From a checkpoint of a small transformer trained on Wikipedia: rotary positions, an embedding shortcut.
Each number is 500 + 50 x the weight over its row's rms, rounded and kept within 0 to 999. Layers, rows and columns count from 0. Numbers have three digits each. The size before them is the row's rms in percent of the matrix's.

# o: layer 10 attention output (transposed), 512x256, rms 0.141, rows 251-255, columns 192-255
# v: layer 10 attention value, 512x256, rms 0.0861, rows 252-255, columns 192-255
# q: layer 10 attention query, 512x256, rms 0.0889, rows 256-297, columns 192-255
# k: layer 10 attention key, 512x256, rms 0.0889, rows 256-297, columns 192-255
o251 112:602466419535499546503516560489537470396425505636596530542550559458493472429477512544484464465537449423482546482551493565441463568587537418485478567481527421412469505488435570509433437544387459
v252 103:471474492491517522468493535461457520500463544486493518476500536518562513505485477461580544516551514439443517477520493586458487486560425441412479594505521483530429435483450496535570511534495492
o252 105:582420556503540477502543470481535514589387483502487566559520460586466502519498526569453447392544527471438507516468451453417538460554464489526471481456651590407572553588553517555494549536563553
v253 105:464560579474506480535560512400418562525460473451462461472439456465497505493507472547549550475585498494508436550479456601438618397530439464501487507519552548469451530552516386550452486572477465
o253 113:529483509422480631536573470520541564549485550484485478568393469430479460527516572499501530544487551494543477589546440534546537501387504528507465530365553548553371534457593468551461443480432457
v254 111:457518601475478446513610443502464512472493527530504529382520531499527447429487465523506484513545602453508490498436483434481572473485591560548552454500467458607533553451481555566453554572413485
o254 101:536484407507448496447484582468496530513511543455576534516508536501498489446424520458525439559435458560519516512450446475557473517441466512635587544461478423527497445458491455445435409474475456
v255 096:492590487433460416484532438515470598543560511606452510565543520498565555487499505528557473602607520420523467458524507530644538480542516535517495527532528529682543477463494517476449505500553483
o255 099:478531633476478500485539539467524573513512572584553470596526468516440470450461437465398417418599470493561562545461516476475457535500546576492432506535448572441546423523494502574521537529458517
q256 079:596515605434520504493433451421399422496489517503489522458548536506537450463547515535479553552399594514488500490541455514515575534509485510504541488491370566514446492522573469541537501453582529
k256 091:552366424496484589521483533478504501416459408411513482501475412424473489512408461446476460489542468439504528406536539563490461512442506528464581527496423431446587511552469574512471482483465464
q257 069:436560543497463457487546466506476428481517526539414487453544555594558431445540523570561482529418475532504467461468573530549501402365485486448581436459426530575515460342490448462509458522548543
k257 098:518362381466471533471486494527516568434470388492491404634437415479487411485415471366411437426577480545477508460531552530539404533475445525463416526459394543471516539523526514573514606476471521
q258 068:474477511510557474489502461508538490430558447468493545517561444441456472514507448549345619507529502450454494542431430492532554454381429514568510440453538532458579473514531402508508482580452549
k258 078:522536562508501453472439427402466529493549507551402616488540536491438513486529508585477509555520565567535533504521598500595424571534502443483573423537492497563552456548470518521471530402563599
q259 078:465463507410478474485517517511486519556497497501508509570416481443527592486565472480582533530599528520445561572583467460545524474481502586525469472502519465482452472556580494529463381415366429
k259 090:468502563435515530468517479459489505547547432516469560527479519518468465554545543501493480502517454498566481537405471561410463460559444470705443506524518448553516436497636513504477536555568462
q260 088:533508525522428501535442521543526606536487520543595444456465477517534602487468463546478589577600508364479540531484404504525521582541433535552519470470503498486482530558489559505489368458436496
k260 080:582511432525570520539514509402510512431475456482416565473501532525483543518464463437524482485516445413484429510563482508518518435450401612457539474519424498457509603496603481490446469502544669
q261 086:436484512447563484512428495491481515503463471424492517469522571465429480539536522493494367526494420410678476429457559469501435444524521621543555462497508560450505532459522464451464505484446508
k261 095:576509518535458491409552498534535498582468594593528591414522490575434536520504529571471487419537483494479513595420525477497439535473472440455514515440546385503544464532540477568474446492514468
q262 092:536490515485473554530484472536590542508531443485539437503553611484506539576476504586447504530504526494494480436466481484560510585518421524501502469554444570484513474512509539496373470464508428
k262 082:525491449485574571535527480501580540488540380513554551464480504466537443479489488535496516504468455421470369500507562503460593412588449472543439497465474475443515564415583471553422605508541438
q263 113:529529573445460540461467466509529470449601472483536577466576465463583528499556442523511491480527503451447534511470443566543447495424454547539481478599511519517547514510481487505527500503489513
k263 112:508554415484577464479429554429482535505494474440518521458584476427503450447485514500481521437474505428491495432515555489511559551577507471482537576516523525497462493512437423519516436482461556
q264 118:450542481530477429514427494534495536530447527562461519542514493469424508420523522453500476505541447412464554503479550537493517637532556538514580500435640515539436424514418406461472443532493539
k264 098:492527494430487465551495554443495442539487575494534497524598503437534558446484436485460530500544576494459512526490570537577431566473419578541455559464464560414539497520468514521577534559448460
q265 121:562481559562473542505630487445481548574533505428524472515479595399556494508552544536593570501472535545405519544518546423498488534590500467470470493506441419510502516494506529562514385452531471
k265 099:562458419505457504553500395483516527513496559487543500445476451547548594526473469470468599635501497386365486503474479450578505447446379433434506444401634376504425501417561447504492538496594410
q266 101:441428522551547443485565518518493566574464482537418472431489599462510435550515546566545512503578539490537453556525625509451532526497482544448550386515509503517466470511479365598567528453451584
k266 097:366442438458546418454393570484617592507486522476453477442577552495524563561471474479492483473471489443463406483500575507562510432507486498436517538521456417422535535456519466590484497458530554
q267 099:513525474513451587545476565578395573461511459474556412551424471509505553431516553404534465573468470499491581545473516480588548472495479465453440442474476568459537454448486555477486503492486552
k267 102:501531571537484475515468464439499425453490470493460499425529494434506530499546499547460554497446424481514460538589529510396538450465553496501491436488473431491555529605454559530526435540481526
q268 098:431487396526523490444468553446591614375537429503457511482491510531488482553443459550414551546487446577530525379559543520441472458469458510487416469500484458522492517542482547517513491450577452
k268 100:521436437457469552536519472487451513469480491555485504577476466594446478526474502621457507554469496535505559409504486461613542523552531432536485469542430489420546488472506630498414555530565396
q269 104:557445496467428466521489511488414467486564501557489555484462571489545558480568516556533554548479479464441495485609467484454518533487514557503513452482443465563506606457557496453374481493609497
k269 102:500550566534473555597567559498429406486503506518512478512554578470510504552510514504448597434542566467521502495401357497495505550490537579480538496537446493476527504535496406401399461506589471
q270 100:546582533480477460550523493487468473591528502595440449445460634407466466526610547509608524474438491383444481531489528525425521579510577529421594508445572553551451462518447455461530522480439586
k270 091:456549483429583469475482526491476584480518501518381518429495516440478517473497582468571496427546488535403348513442628491449575466470483496378543585527528503509459583460490448557594513485454569
q271 103:513457608477442432455610488398496493576515535530517538460488487425519370411563486628459509509463583515483524537498442562504568437471494547519541596471542478467467524536414418486491420483517463
k271 098:438517502483431449563459521467457489605495648538471455582471573485467409468522515424521590469444540561345514499453604567463540500531567506505576515489587516433486479494579517414512553495499426
q272 059:468432467467493591572469577512540494528467421439486435526535528488444569504495469576458390583541583572555521471537551442520604591505591504439495514446526575440466485547581543514444427445563490
k272 079:486504459495520541507485464523422517467369495519584455496442415522497476417464502499577460427464462388523448537475476514532417549540447541521541562432468546436491579555545474502519494482476463
q273 064:556487497476462439504528524507531574560492471561346448568502610499415509526485340546546464515435469440567491455423483407503508477590416572571509556498459436468445436548505565470527468504437396
k273 094:554480548498534456390502379493569441482496510467562475439457554584479484545542548549487509539454543494564539478657462565490541459427562546515504423482567519555492452425438497439496380508536534
q274 076:510433404547515546516518568502430506502486519463568521498485353542428506437590424468503478575507539489401588518440512583373396494563557460525454430515463475528458583549503515506543492493490529
k274 082:579458403485483473467499545470452512516523454490434598554450537472543475543411471476463531468540498577470518554479525466524446440554470484415520502482480489526491466493546487533583429461488610
q275 097:479457478476491554505517463554465574455504527478523548476389459534568503493569483472569509472483417416391478487571519502485448591477481469565506524502526496481477546467525510529445497519524591
k275 078:556464388515567465496491570446496471396503496521476599474555462498537438491476532425438494473447509461573535423489516475469474516399469581452557436569438543504500574506502488451549544481484485
q276 109:538443444462535472445469490441533453464437474519467576501526349566469498513576484429489546509517446441526503538545482554450425531489449450493486512444553468476400521555469550480517500575494633
k276 105:540576427542548494450453569518511523518530499524516502428535519493539489467490496487438460415515521478464523429492516486508558493463507475433553531540443573440507471455470429451504396477408561
q277 098:432566534468521438528471424498528436463535417564507584447528527543547453568597494591445474489406520482569418540547489534563557445460383421494527448471575507531515400504576502498504454548541600
k277 104:444514485434561447481440443466550456475573418471448532501522450486503437447554536600446524404502569499572501436554606553495491484545575537514533565490443525567558498574543499495554448446493551
q278 118:553517475457482438465455416419467474466483461522568547551472468515553487413557520483520475499518531383462593505544495459496418595449487529518469546493574488520437444432432479490549482533455554
k278 101:563545478482454536423399542415517561483505449450495548444593463476570487441501493452444452432476541466483585454558552438492458566454520495480579476552482518547459519457396404540560396485437563
q279 103:464525484400464450486512389452514528419468453609565507534477386610506573499520538487573478527557514421481607529452460493514426481541516500512538444484561430592450495456394490542549449560493583
k279 085:556508452538458532554418462569535438485515473450537430490490511447455469490518484412531532527446501519454625522490496514432549558524578525568491459451532507586458432529473477491495472524515569
q280 130:473514504561542525518472549518498543528499522475404493466490558539494515634522534440582505513446458582491376533507481517487519396468498475453505449534477557444540416472587550514496528520500493
k280 111:536497538513554451508498517491448599514475483498401393519419554457447489558493549462508534543531451599530391436503599525458584493518476525420458452516505485476509528531559531503525495509472443
q281 102:469469521457478535500460438451514496493583478591499591470483535395542567490528439516491481427531504392466469489542404501415532551519524534486504547492416479578529515555513400507513463486568494
k281 118:463568458508445584429510534473529552533561510566492512449595485496509496462475570546401562420475610504521464491514522521547443561508454491485499441496535560417511507527442432472403480474541542
q282 098:481412585519452470526582518558435479481506511444530515483570470495522514506624473487485491546459480527439506539488441493478578444428537522531551478463569468480444466494532441513541476460518405
k282 106:551528557467496496523434506452469536547476533566412516478512508520477510485501526427494526496451506474462453521543577560445511541514413568494481491477482591454420524529522440466522472446561572
q283 102:496532427467479433475538435466444458415529420542498618491465517435565409529519457534589529515498497400487486495534534513420494450479540518467532529486478497495523468523502483411483487384544580
k283 111:503519632437455545545563524509366452483477483470420504533544487498484488486578563490500568413514474501530498457500467461501535492479580529415548499533574584578519534536409586387515496503541524
q284 103:502509477438479396543580499490464468477543530582534455545508483476477564553401442484497555531565578481624518586338479468496470498537515466489543517432497501444511457505541473505531508486459551
k284 096:566459442451498564492456544513591596497504464563460474470472437599527579530448479508461459447480492452544433536515473469517480481440442526425438506463537496475502530491443456522494505442515553
q285 104:497462436474414528489471516539446485457520532444574369477419426495495569489512442429498463501503427550439505524479555461399464545444511533429421559457650467461433539437507462470560578536468450
k285 105:461474500503505515458452466529526572487483579552470525441505468566508598561503490536435476480429459517568446524514467501554421533456460569534483468500516468483463546507438449471526521531506390
q286 090:434543513513494547515510450473484503513460531602449489417503501481476526519571560577609493531488535474464456653383418463489551538469499503454530582459563537521537445531498526499612516498376528
k286 105:394490448548466435500437584491501628465456466511446533466416542426455560476492557492514546451568445563404516462505547508442544508548522559421563475509494566610482500512518535472527514470478626
q287 099:516571473495456470468458461529597455507499519528453401535466562494369450503399401511450418468555569501588537424499575520434510566484516460484495512488535500498541611520442448631540519456489574
k287 090:483490504474538504584467415493527530555442516531498400503538572533467470495495465423535431628570562500538477381423609599555410506484447602446496503569525454503522518597501463498545616580482477
q288 100:460394536456509458518560519452509536495548517527486466494454542445505475498536429438578492501511492530502470591522460570474551441389508510497427479518523513420519447564547465517409508372538515
k288 104:452468536521471572419482555451588545570506495526459463497491524555516606531529507460519549461408467525500472545552483507452447580503487517459495448476567515455445487487489454542535417451489541
q289 097:419601548494511432451550481486569487451513503557506578453618564505498516587392517545482366504521517497519416524468469447488540457478518516506616506457456513543581487543502569462560483499535588
k289 090:459459502485533449567533530501572512474457445456435484639444455499462512470541566516533460448527490510452468456501489486502537476560583510470481528572397546568539560524497512477424512472522596
q290 103:458444525442507507492438534515508526591463536479523512496443503556533420492512561472581518467452532404418520548423466503537526429495561422488471479507493484478513466494489480496512524404436611
k290 106:449549611475480513426457578483451515441457352521492541550570498438531564446549590437520532451457403576522505506576482549472510512407486518408518475464493504488477433522525515551554493480376591
q291 097:535502492569502417470395583526583481516514573459444399456588617552390523544432429456476411425455490502509510470512619512468462483562461480530483499529467572483524523524471516481532542501430528
k291 104:529418442435574451459519412513563516530468547409461459485475488498484428515557462482559467568538448470490463427511537520610491488568555515578477644494540400518540539483535468601483501539506402
q292 098:550497542397550506503424440481540514435481481464551460518486425539489526511331427504399426522585488512588531516453506449532487473479408419449467524501444416431567561514499547587586532434474513
k292 105:515439538427418565513437543572510500533481445479658452555563446628458473511506473530474356574437520501603514488504504516560438537492451546564443500510534481495565531599534570542538561444467533
q293 102:521495461454474503398448521443507408440457472485477492519548393481519510507458472570469488373508594598544502543558598472514438519455474547568480530549538529420471538532509572522460507510500541
k293 099:560519548490507525554590448513531499519519523450509587433565458546542514562562466529470527551464559480443530474528510482568418496471442564609531485415542454526511485480539398479493477552571454
q294 112:490487518498476544541492474631505576445548538416470460461457632511558593597549476493454483532456408517512532485574538528489481441435482511458507379512479494586549573442558477512478502534522479
k294 102:514605457495521560480446421527542405595606500499556447427554511449545444542515412543507498482445485378593487524493510499493423418473491493520457432458469493488563527486422447586522415524491559
q295 092:405499516462527503495440503481492464438444473453500486400555506512496506482419482557556486514450462466459449528486477518538599469482490523479468545513494468536497517461453463603604508485491509
k295 099:380477414492508498622448503495501420489419565481479445586490521517463392420508470465549522519529500559494464479472547566540553519564617540557547480523445523465512467591587566481488510501486462
q296 103:541476496578532461553495490531507500601426495456486526449546559602479460515617565464483433579520430423523456439556533558437544448555473509477589401515514549577517530469436426537447554411430627
k296 098:500464532417542488498526508494528401525513459527441540495525497549482415513571544462441489470474496392429443485456525495386574394503537499467469564518435489502500552496466489618493498523451536
q297 101:556582476558399517505461483515490523529516474606496477442421531551418509536572440486544458531502491447499539482536531532460516511414524673528497443513507550543506569523519444461460500456532483
k297 102:467504555498510477583472500487490522569472465571432447439504560444434521550469458561522473440597537506442504427481589568417490505504504552497497526530405555555549617536433550499524550557529510